{"activation": "swiglu", "rope_base": 2960.0, "qk_norm": false, "bias": "none", "init": "normal", "init_std_o": 0.0, "lr": 0.000812, "grad_clip": 1.0, "decay_fraction": 0.687, "seq_len": 2048, "doc_mask": false, "train_tokens": 285900000}
Each number is 50 + 15 x the weight over its row's rms, rounded and kept within 0 to 99. Layers, rows and columns count from 0. The size before them is the row's rms in percent of the matrix's.

# layer 4 attention query, 320x320, rms 0.0497, rows 0-87, columns 0-79
092:56 78 32 60 65 61 40 45 39 87 65 43 74 51 53 63 63 43 57 56 21 47 34 59 54 63 48 43 50 51 43 36 41 50 32 51 30 72 34 58 57 48 56 53 85 73 64 70 64 43 42 58 34 74 46 73 29 54 56 18 60 68 61 52 25 65 40 51 40 69 64 33 47 68 40 64 14 10 81 18
116:57 67 51 63 57 51 56 28 18 38 65 33 49 39 84 59 68 35 13 70 70 30 36 53 61 57 55 83 66 51 69 39 54 60 45 54 41 49 33 53 41 45 62 44 44 55 29 76 49 44 55 70 61 42 47 62 38 34 51 32 68 58 64 58 57 63 22 17 49 48 14 31 63 72 55 52 31 26 45 53
107:49 32 67 39 41 48 51 55 65 26 49 68 55 35 53 53 44 58 19 22 67 59 53 22 46 62 55 62 53 53 67 68 50 82 47 43 52 47 27 37 40 60 50 38 38 46 22 38 47 67 62 59 56 39 36 43 81 37 55 56 31 48 46 47 62 62 55 38 47 16 43 53 41 45 47 44 88 80 34 76
117:44 19 40 22 34 34 47 58 87 36 28 63 46 47 12 71 29 50 50 21 64 72 43 34 57 35 57 44 15 29 68 33 45 63 44 60 73 53 63 43 45 58 56 31 49 50 53 32 46 69 52 52 42 49 56 53 71 58 55 83 04 37 35 32 41 43 47 53 44 42 80 84 47 48 52 48 64 77 23 56
105:21 23 68 30 72 35 84 44 64 58 54 56 54 67 14 50 26 35 85 43 42 56 25 44 50 57 54 25 42 71 59 49 36 40 51 42 48 40 48 34 59 73 54 55 58 89 57 44 60 58 56 29 53 68 56 64 35 37 31 52 49 33 53 45 57 56 41 61 42 43 69 50 68 28 64 54 45 52 61 54
110:54 81 64 74 55 51 55 54 23 77 78 31 65 47 73 34 64 46 37 82 54 50 44 72 39 69 29 66 66 60 36 35 44 35 67 34 25 39 49 58 55 70 35 63 48 50 49 59 69 51 50 49 58 44 58 64 18 41 38 20 78 72 61 74 69 51 43 58 72 74 42 29 49 53 44 63 14 28 68 39
106:58 85 50 71 52 55 41 58 25 84 70 32 44 44 87 45 78 34 25 72 44 36 37 62 57 48 33 64 56 56 50 43 60 44 67 23 37 34 52 69 38 42 31 63 35 33 37 58 69 46 52 63 53 40 47 60 45 56 52 35 75 67 54 72 51 61 38 78 61 61 33 23 37 60 43 63 43 38 67 37
108:51 52 35 54 55 63 34 54 41 70 54 34 44 42 77 62 77 51 31 47 49 51 51 60 73 43 47 69 58 45 43 60 76 47 34 72 29 31 32 39 46 48 42 48 54 14 57 52 64 62 65 67 50 46 57 54 43 36 57 55 49 51 48 41 54 31 53 51 39 78 30 59 38 75 44 55 68 50 55 48
124:75 84 40 72 33 42 39 42 28 61 58 25 62 32 96 46 92 49 25 55 62 38 48 87 53 46 54 90 74 52 29 52 67 57 60 25 30 36 52 47 40 55 42 59 46 35 44 45 56 40 43 47 58 44 51 79 43 45 48 34 69 68 64 79 68 55 52 68 46 74 31 34 22 63 40 57 50 22 59 24
105:62 63 20 33 39 53 13 51 64 59 50 53 16 42 67 51 53 53 58 58 40 57 57 60 77 39 44 81 63 40 51 56 65 63 31 41 52 36 42 52 24 49 32 45 21 25 60 52 43 56 19 87 59 38 70 35 72 53 69 46 66 66 55 17 35 50 48 40 34 56 37 51 57 74 32 59 54 33 29 64
123:39 45 41 48 76 57 37 45 51 48 53 47 49 89 00 55 27 56 63 59 46 59 53 44 43 64 38 31 31 44 85 35 35 46 22 61 54 67 66 71 62 55 46 54 38 70 69 60 55 40 45 38 47 65 18 38 59 68 36 73 39 51 49 17 29 47 28 22 57 40 86 51 71 49 63 51 29 62 48 46
093:60 73 26 70 53 29 44 51 27 70 64 24 65 51 74 40 72 45 37 66 53 47 27 70 36 64 40 56 46 53 48 51 60 55 73 37 33 44 53 50 45 68 31 68 75 37 45 50 48 46 68 17 59 49 61 74 35 36 66 28 52 66 55 69 52 57 57 73 46 57 42 17 41 41 40 51 29 43 40 44
113:81 65 34 66 47 38 46 51 42 70 51 37 54 33 99 50 77 44 35 30 65 44 46 82 69 41 59 73 61 53 14 73 69 57 56 41 34 44 42 30 44 25 44 49 51 33 52 42 48 62 60 68 52 39 68 65 40 38 65 29 69 59 64 65 62 63 54 71 44 55 37 58 38 68 36 64 67 31 49 29
111:31 17 82 33 56 50 42 64 67 19 20 69 21 65 26 59 34 72 68 22 28 57 67 35 46 47 58 43 45 64 70 48 43 42 35 63 62 76 46 40 65 45 55 36 28 57 56 48 38 62 41 62 57 50 52 30 55 62 40 59 49 38 39 31 32 50 52 02 34 36 83 74 88 44 79 40 51 82 25 62
107:60 88 20 63 46 58 53 46 32 76 72 35 59 50 67 47 63 37 49 90 63 52 24 72 30 66 19 52 56 41 62 34 60 46 67 41 37 43 70 74 45 70 44 72 43 52 44 60 56 40 74 36 54 50 32 56 48 67 56 58 54 70 48 53 44 61 52 58 70 57 46 32 39 59 38 49 15 29 78 36
122:69 56 31 60 58 42 79 50 37 73 55 38 50 29 99 51 60 51 27 51 74 50 31 56 57 55 54 65 63 64 17 65 56 52 79 37 33 24 25 33 21 58 61 50 60 36 59 55 52 45 58 40 55 43 67 75 31 30 60 24 45 46 64 60 68 69 55 80 55 54 23 37 33 45 44 68 59 39 74 57
119:34 21 87 19 35 54 50 63 78 12 26 74 24 57 47 60 28 63 60 12 33 58 48 31 43 31 61 43 38 71 70 66 59 51 26 74 60 68 37 33 59 55 62 32 73 65 51 41 41 54 44 48 70 60 63 36 62 62 40 56 37 24 45 43 49 38 43 25 30 38 72 68 56 53 67 60 74 91 29 76
107:40 55 58 40 47 62 30 29 40 43 65 45 55 96 05 31 34 37 82 74 34 43 63 58 39 63 48 40 43 50 75 36 47 57 38 67 74 58 71 76 69 58 29 49 22 84 58 49 68 39 53 47 64 71 33 39 41 62 53 64 63 62 46 36 37 28 36 34 52 49 45 46 55 46 62 20 36 37 41 24
107:25 43 30 72 54 46 85 52 36 80 49 48 87 45 46 55 43 36 27 70 63 37 31 59 41 81 43 27 61 42 35 53 46 36 99 59 25 40 66 47 57 57 58 55 48 79 47 60 52 44 80 28 41 44 59 56 34 50 36 38 31 59 63 69 48 52 66 65 60 70 33 22 51 18 58 43 32 53 81 25
100:58 68 43 88 62 46 75 36 36 74 54 43 77 33 90 48 70 48 34 74 57 34 36 67 49 44 51 80 54 58 34 64 55 60 47 35 35 36 40 48 45 60 39 58 67 49 46 59 52 39 65 45 49 55 31 68 45 35 52 35 52 59 77 81 73 56 52 91 53 47 33 33 33 70 57 58 64 40 65 22
104:68 42 34 45 73 42 62 68 61 67 37 69 71 22 57 40 53 42 30 40 82 55 32 68 43 46 50 41 65 55 33 48 39 44 99 55 35 38 63 32 25 49 41 58 41 34 54 40 42 64 56 44 34 27 75 56 48 41 38 39 35 56 65 57 56 66 77 60 63 57 64 60 58 40 47 83 54 44 70 48
112:33 19 77 22 62 40 54 49 69 21 29 66 31 48 52 44 46 74 55 23 41 48 67 14 43 28 50 36 35 75 57 75 45 46 26 50 47 75 28 46 46 37 68 47 63 72 56 48 53 64 46 56 42 60 62 29 59 57 40 63 41 40 45 39 66 38 42 33 21 39 63 65 58 45 77 50 70 73 41 75
101:80 52 06 81 54 47 51 56 30 95 26 56 57 54 43 47 59 27 45 76 59 52 52 85 54 75 42 56 56 45 24 22 51 34 75 61 49 34 83 64 45 50 53 59 33 25 37 41 39 48 58 41 49 36 63 65 36 30 32 40 55 63 73 67 37 79 54 63 69 69 67 55 55 56 36 59 55 60 63 19
118:43 09 74 33 54 22 74 62 60 44 13 64 53 16 56 53 46 48 59 23 50 51 50 44 49 44 54 41 54 81 39 40 43 39 58 68 31 49 44 24 32 31 65 52 62 60 54 38 48 61 50 41 50 32 77 47 39 38 58 41 35 34 53 41 59 66 63 31 47 39 87 58 71 23 59 75 50 79 39 75
118:71 43 18 59 46 47 72 60 24 94 39 49 83 32 37 53 41 29 38 60 65 45 25 68 55 71 49 37 72 30 38 20 40 33 99 55 44 31 73 54 50 61 63 56 41 31 35 60 46 42 63 39 75 30 55 66 19 32 35 38 41 60 59 65 58 49 57 70 75 56 19 40 42 29 33 57 31 57 61 22
091:65 62 54 76 56 58 79 43 35 69 38 48 78 18 59 42 65 36 21 64 61 35 40 80 40 57 44 36 66 63 33 78 51 57 66 36 42 33 44 55 29 44 41 66 63 64 52 29 44 44 74 47 36 31 63 52 71 30 51 26 55 74 71 64 50 65 72 71 48 50 52 30 32 43 50 51 69 41 70 50
110:81 38 24 55 51 37 56 58 39 77 46 53 62 51 57 43 37 34 54 57 52 58 43 94 30 70 42 33 67 35 39 08 59 10 81 55 37 21 69 55 45 67 65 59 48 32 41 44 45 66 67 27 58 25 70 58 24 38 72 41 31 65 62 49 67 53 59 46 62 82 42 51 48 29 34 58 30 59 73 49
105:37 10 65 24 56 31 62 41 80 35 29 59 46 25 61 54 49 61 51 10 48 52 45 54 38 33 53 42 51 61 58 55 46 48 54 44 44 55 48 36 34 38 66 40 73 71 63 39 39 59 51 27 43 49 72 46 53 31 48 28 40 41 57 63 68 58 68 42 44 39 73 46 47 48 66 79 79 68 47 81
100:66 24 19 48 46 36 67 54 54 79 26 59 61 25 42 48 48 30 50 49 48 70 34 69 26 67 42 36 57 35 31 31 47 21 72 55 21 42 73 43 53 62 57 57 44 32 45 52 35 66 47 30 60 23 62 50 30 15 66 45 36 64 60 53 81 62 75 43 64 67 66 37 46 29 57 65 28 71 71 43
096:22 45 65 38 64 58 61 38 74 15 50 42 45 41 70 71 62 69 42 35 51 32 58 55 31 36 41 41 42 55 70 81 63 64 31 28 33 71 42 53 37 25 52 57 61 84 61 72 60 39 27 45 47 55 53 52 73 58 35 30 54 53 40 77 61 28 40 47 24 40 73 47 37 71 62 68 77 41 36 58
113:79 58 24 74 48 52 57 45 33 93 38 50 71 37 47 47 53 21 49 71 55 48 28 73 43 64 50 37 69 22 34 17 44 10 62 56 39 30 57 56 59 43 42 63 20 39 43 53 50 61 68 51 64 29 47 60 17 41 78 47 51 70 53 51 57 54 73 58 86 76 43 40 44 36 39 54 24 50 78 41
098:51 25 47 42 56 50 54 83 68 54 35 54 62 29 60 57 61 44 49 38 47 54 34 48 15 49 48 44 34 48 58 43 54 48 38 54 28 52 44 36 41 50 63 52 58 45 54 52 46 50 68 29 52 49 66 42 55 49 59 20 43 53 50 58 64 56 69 35 53 55 58 42 32 18 52 88 52 62 48 61
100:52 46 69 10 48 57 44 63 68 30 47 49 54 26 68 55 66 83 58 28 50 23 42 44 38 33 29 45 41 46 68 53 66 50 37 38 46 68 38 33 39 24 56 32 65 68 59 60 52 30 23 57 28 69 51 49 75 65 41 20 54 56 24 67 52 36 55 32 17 33 62 26 27 53 68 68 74 25 13 57
107:18 56 76 22 50 45 40 44 62 04 69 53 11 80 43 41 35 74 62 32 53 41 76 26 59 22 65 69 39 64 45 83 56 67 33 40 67 80 30 41 33 66 57 35 84 51 63 48 45 48 38 61 40 61 52 32 76 64 44 70 70 48 45 50 45 39 36 39 41 30 49 66 48 65 57 27 66 46 19 57
107:52 69 67 73 58 57 43 32 39 49 70 27 63 51 64 77 54 50 27 47 71 31 44 58 59 57 39 66 61 45 65 57 52 80 47 29 56 55 64 63 53 38 57 30 54 88 66 75 65 27 47 50 51 59 42 73 58 44 32 29 51 52 51 69 55 55 34 68 23 34 43 30 45 86 68 58 76 40 46 18
108:61 39 43 29 65 56 31 49 64 28 46 56 30 74 48 30 38 53 74 42 61 43 72 28 51 43 69 69 44 46 46 43 36 62 36 69 66 53 62 55 49 43 67 55 56 23 42 40 45 63 47 59 37 40 51 53 76 80 42 92 64 45 30 29 38 38 39 51 39 37 33 79 63 77 28 35 56 38 32 33
107:45 64 62 61 45 52 46 50 58 42 67 27 61 65 36 70 62 74 38 46 36 41 49 58 44 54 31 47 47 68 71 63 76 75 51 40 58 60 54 36 53 30 39 28 59 66 68 55 49 21 25 49 41 65 33 50 61 51 26 24 41 55 35 52 42 40 17 54 26 40 40 47 61 79 71 55 60 41 21 47
111:30 67 45 45 66 50 43 22 13 52 60 50 31 75 66 46 40 53 55 73 72 38 61 37 75 55 54 67 48 51 53 75 41 76 54 54 81 52 63 67 48 64 44 55 59 48 56 44 47 47 64 56 54 52 42 49 69 63 20 60 73 53 52 31 33 37 27 51 56 53 41 51 55 82 47 12 52 34 42 34
122:69 33 32 26 38 46 24 94 81 25 31 61 35 27 65 27 62 59 64 34 44 54 50 51 36 24 64 48 41 23 44 41 64 20 54 66 46 50 38 34 43 38 65 41 44 31 30 43 51 67 46 49 42 40 69 31 68 55 72 61 63 61 49 62 47 53 81 51 44 45 51 58 33 35 43 38 58 42 33 81
095:36 44 69 64 41 35 38 37 55 39 76 42 48 67 36 90 47 65 30 40 40 55 43 55 50 33 36 61 61 61 55 63 41 60 45 26 44 67 50 53 40 46 41 30 60 64 53 54 59 22 20 82 47 70 36 60 51 37 19 39 59 38 48 53 28 54 36 53 47 41 53 60 43 61 66 53 53 58 14 76
101:36 46 45 34 74 68 50 54 71 35 22 36 38 65 56 37 62 76 59 27 56 53 51 47 50 28 57 37 21 51 43 50 63 57 30 45 36 47 45 30 40 46 78 47 72 47 56 60 39 57 55 54 25 44 55 43 69 50 41 28 36 41 29 36 62 39 49 40 14 37 53 43 38 66 40 67 65 41 39 29
121:27 34 58 32 40 23 43 47 73 10 38 72 28 55 47 56 34 45 57 18 40 64 82 42 63 31 79 79 48 49 47 64 41 57 44 59 72 65 53 68 47 68 51 49 51 48 39 34 36 70 41 43 61 36 65 41 76 46 34 95 58 46 52 27 45 53 52 23 54 52 52 81 54 79 39 36 47 73 26 64
107:56 54 34 31 53 33 33 38 64 41 31 83 23 41 73 34 38 36 53 52 46 56 71 50 47 36 73 63 56 43 41 55 32 49 43 59 53 59 54 62 55 52 51 66 62 34 42 40 21 92 56 50 58 17 75 38 71 46 66 85 54 59 56 26 58 50 64 33 71 56 58 80 46 63 52 30 35 57 42 76
110:76 44 74 46 35 47 52 63 51 73 64 38 63 30 59 66 65 41 34 60 46 39 15 53 35 54 35 33 54 42 52 44 53 46 36 41 28 54 20 36 57 40 46 37 38 54 36 56 73 44 44 65 71 47 34 40 33 51 78 50 35 60 57 83 55 58 54 58 54 46 56 40 51 14 54 63 39 62 72 78
098:62 48 62 27 31 37 58 51 56 52 61 52 30 32 41 38 54 38 31 79 50 51 59 44 36 42 37 23 60 56 52 50 63 52 42 46 38 56 44 51 38 37 39 37 25 50 63 43 66 45 66 65 62 44 67 20 37 48 80 72 56 59 54 58 53 57 68 40 90 59 70 69 37 17 45 31 41 54 60 99
107:59 51 69 55 42 62 68 63 40 73 74 34 65 74 32 65 41 59 42 63 49 45 37 45 54 74 15 17 58 64 49 19 55 54 78 49 43 42 36 47 45 36 48 36 33 51 63 54 74 18 47 45 58 65 34 53 37 35 43 26 34 40 49 61 42 53 45 52 51 43 36 48 57 05 65 73 43 50 59 36
117:37 53 33 53 66 47 25 21 42 37 46 66 29 57 56 46 31 38 64 47 60 51 61 55 67 41 81 87 42 53 48 55 41 57 38 64 64 41 72 59 51 74 59 84 70 52 42 33 15 72 49 53 46 38 49 63 58 56 50 63 56 37 61 40 46 43 52 46 43 58 57 45 48 99 29 27 53 38 38 47
110:36 27 32 29 58 44 58 49 67 41 31 58 47 41 54 38 43 27 53 14 51 59 56 37 40 50 70 57 54 46 61 42 32 62 48 50 31 64 51 57 58 55 55 61 49 34 34 30 48 74 63 33 70 30 54 52 55 58 55 86 43 63 52 44 54 61 78 33 90 61 53 68 50 38 32 38 35 71 73 87
122:44 36 64 22 59 48 76 77 75 49 29 55 55 68 27 45 46 65 44 09 68 65 41 39 35 45 50 31 34 49 61 37 35 31 52 48 48 71 34 38 21 37 75 34 39 76 47 64 63 52 80 50 63 51 41 34 52 38 48 44 45 42 37 56 44 73 63 43 36 25 82 55 47 00 73 68 61 74 60 57
107:31 29 76 59 39 42 53 38 65 47 59 55 59 77 27 87 48 48 24 00 48 54 54 45 85 50 41 72 57 63 46 43 45 64 74 40 63 38 58 80 68 29 48 22 62 53 49 53 40 36 36 50 76 51 43 69 73 59 12 44 48 38 30 42 33 58 18 43 34 43 22 67 69 44 59 57 57 79 37 22
116:58 58 55 40 40 65 70 77 52 63 60 36 69 36 36 55 70 59 38 57 49 43 14 33 49 55 40 26 54 52 58 36 39 38 68 31 24 76 28 27 56 36 50 42 24 49 47 69 86 22 55 44 63 60 31 51 30 50 76 32 52 53 41 73 56 51 51 67 52 40 42 51 60 00 69 59 43 55 57 67
109:39 41 65 56 56 63 48 54 50 54 55 34 44 76 46 51 54 77 40 57 37 58 55 52 58 50 34 40 55 41 56 61 83 49 65 59 53 43 63 51 30 33 50 20 43 60 61 68 87 27 30 53 28 86 48 52 58 41 30 36 45 57 24 57 38 66 31 58 24 45 26 41 40 41 70 80 65 36 36 36
114:23 17 52 39 39 33 40 38 76 28 41 58 25 52 59 51 44 61 46 24 27 56 91 40 52 17 55 78 51 49 36 78 65 59 40 67 76 35 55 57 20 63 44 49 43 44 37 40 29 64 65 51 34 46 72 46 63 55 29 71 53 51 50 45 34 53 58 34 42 66 71 63 27 63 37 19 53 52 37 59
090:50 50 38 73 40 32 66 19 46 33 78 60 44 55 34 79 48 35 31 51 53 38 49 51 82 67 36 75 81 77 41 46 40 60 71 35 71 74 67 84 58 46 33 38 57 48 40 51 29 40 52 46 76 47 48 62 45 68 27 75 55 36 58 33 54 41 26 50 72 64 52 64 75 66 54 35 25 71 46 53
107:59 45 61 39 40 61 81 71 53 65 75 49 77 63 36 72 53 50 36 23 48 51 22 50 61 69 32 36 41 69 51 30 40 46 72 35 34 62 20 46 59 40 54 29 44 60 61 71 77 33 52 43 76 50 28 72 35 46 57 43 54 54 33 58 51 41 45 56 48 47 44 52 71 14 71 73 42 72 56 42
110:64 55 59 51 47 71 71 41 69 74 63 30 68 71 33 44 46 89 35 57 42 43 32 41 45 65 22 13 53 52 49 51 67 54 67 45 39 48 40 41 46 37 24 30 46 42 68 71 85 16 46 53 48 50 40 42 50 41 59 17 32 53 25 63 50 58 45 55 39 39 31 39 47 25 43 54 55 43 51 37
115:58 43 54 45 50 56 64 73 51 58 69 30 70 51 56 50 54 72 30 60 58 37 26 55 51 63 20 32 60 68 55 36 49 42 72 23 37 69 27 49 48 49 61 34 53 64 73 76 91 24 42 42 71 56 31 45 46 48 67 38 56 63 25 62 43 37 45 39 54 34 38 56 64 26 77 60 53 42 49 58
099:34 32 50 66 41 60 43 32 38 31 49 59 33 41 66 62 56 46 61 45 41 44 69 38 67 34 73 75 40 40 30 46 50 58 62 67 78 32 80 65 68 66 58 67 41 43 27 27 27 66 37 28 43 50 41 56 55 49 28 55 51 27 65 46 53 60 54 38 44 59 33 47 53 95 11 36 24 44 55 40
104:38 50 51 61 69 37 19 49 49 42 33 60 42 52 61 33 43 50 69 49 39 48 80 43 37 31 61 58 60 24 40 67 56 49 25 66 59 21 68 59 49 61 37 69 60 28 31 22 17 68 49 62 15 45 70 44 51 48 22 61 49 38 77 39 55 75 68 58 47 52 59 54 40 76 25 43 57 48 34 24
097:34 48 37 44 61 55 33 52 57 20 50 48 58 28 71 43 72 41 56 48 33 44 48 52 45 23 65 89 42 33 46 62 50 62 09 38 39 52 48 55 64 47 23 49 68 54 27 37 20 58 66 69 31 51 62 57 47 57 36 57 68 32 77 62 45 60 81 73 34 35 73 50 51 77 54 30 54 56 21 60
102:44 34 33 71 59 52 41 45 50 33 28 60 34 41 63 49 59 40 75 48 39 54 68 42 54 41 56 75 53 40 30 50 42 47 55 73 60 30 79 56 55 68 57 74 29 38 27 24 07 74 52 34 34 36 65 56 62 51 35 57 45 29 77 40 61 57 51 47 42 55 43 52 37 80 17 34 41 44 50 36
110:73 62 78 48 56 48 73 57 61 61 55 46 82 62 29 62 50 50 45 26 58 49 09 46 44 51 28 14 45 41 66 25 20 50 39 26 37 74 24 52 52 45 60 38 43 58 32 71 44 35 79 67 66 34 18 51 26 47 61 40 57 59 64 50 45 78 57 71 53 42 69 51 57 16 48 73 57 78 56 42
115:36 53 50 63 62 40 30 32 51 50 24 75 33 64 58 55 33 40 57 30 42 64 71 47 45 43 71 79 54 25 40 67 46 52 29 64 69 40 64 72 44 63 63 60 60 48 40 49 16 81 58 62 44 39 73 52 59 57 32 63 50 45 71 21 56 63 48 35 48 56 59 52 37 80 23 40 73 44 46 41
094:62 73 33 60 21 35 44 42 66 40 67 36 25 30 47 44 49 44 49 56 53 45 64 38 46 40 45 43 59 43 42 65 43 60 74 81 72 59 50 55 79 43 46 62 53 49 51 36 51 27 70 40 39 25 62 44 60 60 79 59 35 30 53 29 42 05 47 53 57 59 59 68 56 63 39 13 36 32 47 68
082:67 57 53 55 59 48 83 65 37 47 72 64 71 35 69 45 21 37 37 52 61 80 33 22 48 50 63 41 82 54 29 51 41 53 55 55 16 55 71 73 38 49 46 41 38 65 44 36 33 61 68 43 48 40 56 50 52 39 40 52 43 29 65 35 77 60 42 64 51 45 57 79 51 20 45 39 38 36 76 57
094:42 52 53 48 59 30 79 50 56 49 68 60 41 50 50 73 33 54 56 45 61 59 44 59 61 59 57 54 43 46 85 48 42 65 56 69 51 43 37 55 49 53 54 63 68 96 37 49 57 44 40 61 53 31 43 73 32 52 55 55 54 52 14 59 81 38 22 37 54 54 26 56 81 27 38 50 38 65 52 34
076:49 63 62 26 50 58 43 26 48 53 36 65 66 52 83 43 68 29 36 31 35 60 65 49 46 39 73 40 81 35 63 50 52 72 46 43 46 58 45 53 63 50 51 45 57 47 28 38 26 68 52 74 46 23 61 54 52 34 47 57 33 47 67 42 43 78 74 66 50 28 46 46 34 64 52 62 43 44 51 55
074:77 44 53 44 47 49 83 41 63 50 54 74 45 57 43 63 42 44 51 41 75 40 16 65 48 64 53 20 63 56 61 57 34 35 51 41 31 53 44 64 64 63 57 66 48 71 50 43 37 74 75 36 46 37 67 69 46 59 50 57 39 27 25 54 69 32 63 40 41 78 50 56 58 45 39 39 53 38 67 38
082:52 59 48 44 58 32 61 60 49 45 71 59 18 57 58 65 36 41 38 45 79 77 56 35 60 70 70 79 48 32 54 47 41 55 59 61 50 51 36 49 76 58 63 55 36 69 40 64 65 59 45 63 23 32 42 57 47 57 53 51 71 40 38 57 57 30 42 62 36 44 29 49 59 48 28 39 58 21 43 56
084:46 60 46 61 39 54 37 59 50 36 73 29 40 44 34 41 55 51 69 49 38 33 81 30 57 55 34 49 46 53 50 53 57 36 46 51 79 37 45 39 44 45 15 37 40 35 55 61 40 29 48 50 48 54 46 36 47 61 32 54 62 73 52 35 38 48 48 09 53 50 64 67 58 69 49 34 55 64 30 29
088:43 35 60 37 67 29 84 45 64 44 44 73 60 54 54 72 48 51 46 47 59 80 27 50 62 44 70 60 47 54 49 69 46 77 43 60 33 53 41 62 48 54 61 64 58 81 52 52 71 45 34 66 44 42 49 86 15 44 44 27 56 29 43 58 84 48 49 37 40 43 30 53 54 67 45 60 67 51 54 77
075:37 51 52 59 41 40 52 63 45 40 67 48 46 65 37 53 53 73 54 62 43 41 27 36 61 57 59 38 32 45 57 53 40 30 42 46 80 60 55 62 73 58 46 42 33 45 65 71 42 35 64 40 59 72 40 36 54 55 24 60 60 84 43 62 49 50 51 27 49 52 75 58 68 57 49 34 48 66 39 59
070:72 62 51 56 59 57 69 40 52 79 16 66 69 39 68 48 75 34 40 71 55 22 37 72 32 36 55 32 42 37 54 61 43 70 42 54 26 25 49 57 68 46 47 52 84 27 56 49 49 65 68 61 45 60 84 68 58 57 54 52 33 58 70 68 64 58 30 61 49 43 70 45 58 52 51 64 41 54 45 25
075:45 39 87 26 69 36 50 68 67 47 42 60 60 50 73 39 73 54 62 40 81 43 47 44 36 36 67 32 46 64 66 80 36 82 99 29 38 51 36 63 55 47 28 60 66 50 44 67 56 79 55 41 56 25 58 61 64 21 62 61 39 51 26 55 45 26 51 65 39 45 36 42 58 36 43 37 56 28 56 49
081:27 49 41 52 60 69 65 70 46 44 75 40 39 57 28 56 47 52 61 40 17 46 79 35 42 46 28 42 50 56 46 18 61 38 37 52 70 77 48 44 48 58 80 31 42 39 45 57 40 37 26 47 68 52 42 34 54 81 26 60 43 64 34 32 26 66 48 32 51 66 79 60 68 56 31 42 39 67 25 44
090:52 76 38 54 46 61 57 59 58 68 39 48 51 43 42 27 64 60 67 45 26 37 39 21 32 56 35 47 49 59 30 35 50 13 57 46 67 77 59 37 49 26 50 61 49 24 44 29 32 46 44 36 53 73 49 34 51 57 36 35 57 62 78 47 31 64 35 47 56 57 79 48 56 59 59 56 46 51 46 53
076:33 59 74 52 60 27 66 26 62 51 52 62 55 63 60 67 28 49 47 53 63 58 36 36 40 51 66 57 38 50 76 70 45 83 71 41 40 27 48 67 54 72 42 43 72 85 47 60 49 57 52 77 45 56 52 69 35 28 43 64 31 39 25 56 84 40 72 38 39 33 39 57 50 43 42 49 67 63 57 37
091:46 49 31 52 43 65 67 60 56 49 65 34 50 55 11 46 32 52 55 36 26 59 62 48 43 45 28 33 54 53 65 31 65 63 60 44 74 57 62 39 41 57 36 29 43 60 45 63 29 44 35 41 60 71 51 28 47 68 46 33 51 68 56 38 30 52 43 12 47 39 80 62 67 36 68 26 50 54 31 44
076:35 52 61 56 51 61 46 33 61 20 55 54 42 69 50 48 42 74 53 59 53 67 72 30 44 45 53 34 44 70 55 61 67 54 61 51 72 59 54 54 28 51 64 57 62 46 56 77 34 51 73 46 65 66 53 45 51 62 50 63 63 60 40 22 86 33 62 21 41 33 50 53 67 22 44 36 57 50 59 75
081:33 61 27 63 42 70 57 64 45 47 64 46 53 52 34 47 59 59 56 63 58 62 47 30 44 58 26 23 35 42 58 46 77 68 42 35 65 57 61 41 47 36 36 46 35 39 44 60 55 40 42 63 56 47 37 18 48 34 57 52 48 64 34 29 40 53 64 28 46 51 69 41 54 46 72 20 47 32 55 34
097:40 62 35 62 44 69 42 51 50 47 55 45 47 72 35 36 36 53 54 52 45 50 72 41 44 60 23 17 44 58 47 28 55 43 69 79 73 47 59 69 54 29 63 38 39 51 50 43 42 38 58 33 87 58 57 22 59 69 42 30 45 52 52 22 54 44 49 25 45 47 60 55 67 34 78 37 43 51 52 49
108:53 47 45 53 56 77 54 61 33 48 54 43 61 42 68 36 51 33 46 55 66 42 61 63 73 44 55 51 61 27 20 59 32 23 44 47 17 35 42 44 69 50 65 57 38 49 41 38 60 60 47 70 41 15 53 74 50 44 57 30 47 63 67 72 51 69 41 74 52 47 11 39 54 63 35 73 33 36 56 58
087:62 50 36 43 38 30 74 43 63 65 55 46 35 51 35 63 58 56 38 39 31 24 50 78 57 63 45 53 36 50 30 29 48 57 52 48 54 63 69 33 31 29 37 53 35 21 38 33 30 50 33 57 54 66 33 61 64 58 60 51 51 39 49 42 27 63 29 37 35 47 78 49 62 61 66 20 56 47 43 44
088:34 36 64 59 70 60 72 61 37 50 34 72 33 46 50 42 41 31 55 49 71 48 77 47 61 57 66 37 61 56 24 45 38 34 91 59 34 39 64 55 39 45 79 64 71 49 60 48 44 59 70 18 61 32 62 52 45 50 58 44 41 34 64 39 58 43 71 57 76 47 16 72 57 17 23 62 47 47 75 46
105:45 40 56 44 47 61 48 81 43 36 53 57 62 48 71 61 48 60 63 37 55 52 47 46 54 33 54 64 53 39 42 68 39 27 55 53 35 46 30 50 71 60 57 40 61 61 51 56 61 60 33 65 44 40 41 60 46 28 39 40 53 63 59 92 57 43 68 76 64 48 29 51 36 42 18 96 45 47 50 49
087:34 71 52 60 40 45 53 35 62 42 66 37 49 62 45 57 58 57 41 60 35 74 31 27 37 46 53 58 36 57 78 59 60 86 30 41 70 58 44 42 25 52 23 46 55 64 52 73 59 29 43 64 31 77 47 43 38 40 42 61 40 61 24 51 70 46 61 59 42 28 85 59 24 54 58 32 67 42 40 61
096:48 62 30 55 77 41 52 29 42 79 42 63 42 55 33 28 31 41 55 60 62 43 64 69 53 74 54 19 58 75 57 36 64 46 69 63 37 51 70 62 32 55 54 81 50 40 58 31 40 51 58 25 67 49 53 46 41 55 66 47 54 33 37 06 40 52 53 42 51 61 57 42 73 46 63 33 46 46 67 40
099:49 35 59 57 55 72 79 82 27 47 54 54 71 58 64 28 63 42 66 52 40 51 31 50 68 46 45 51 53 54 51 58 54 18 53 50 39 54 34 29 70 67 72 55 52 39 55 41 57 36 55 47 33 34 52 69 39 37 55 22 53 41 58 68 49 42 61 79 46 83 14 45 56 62 39 85 42 58 51 42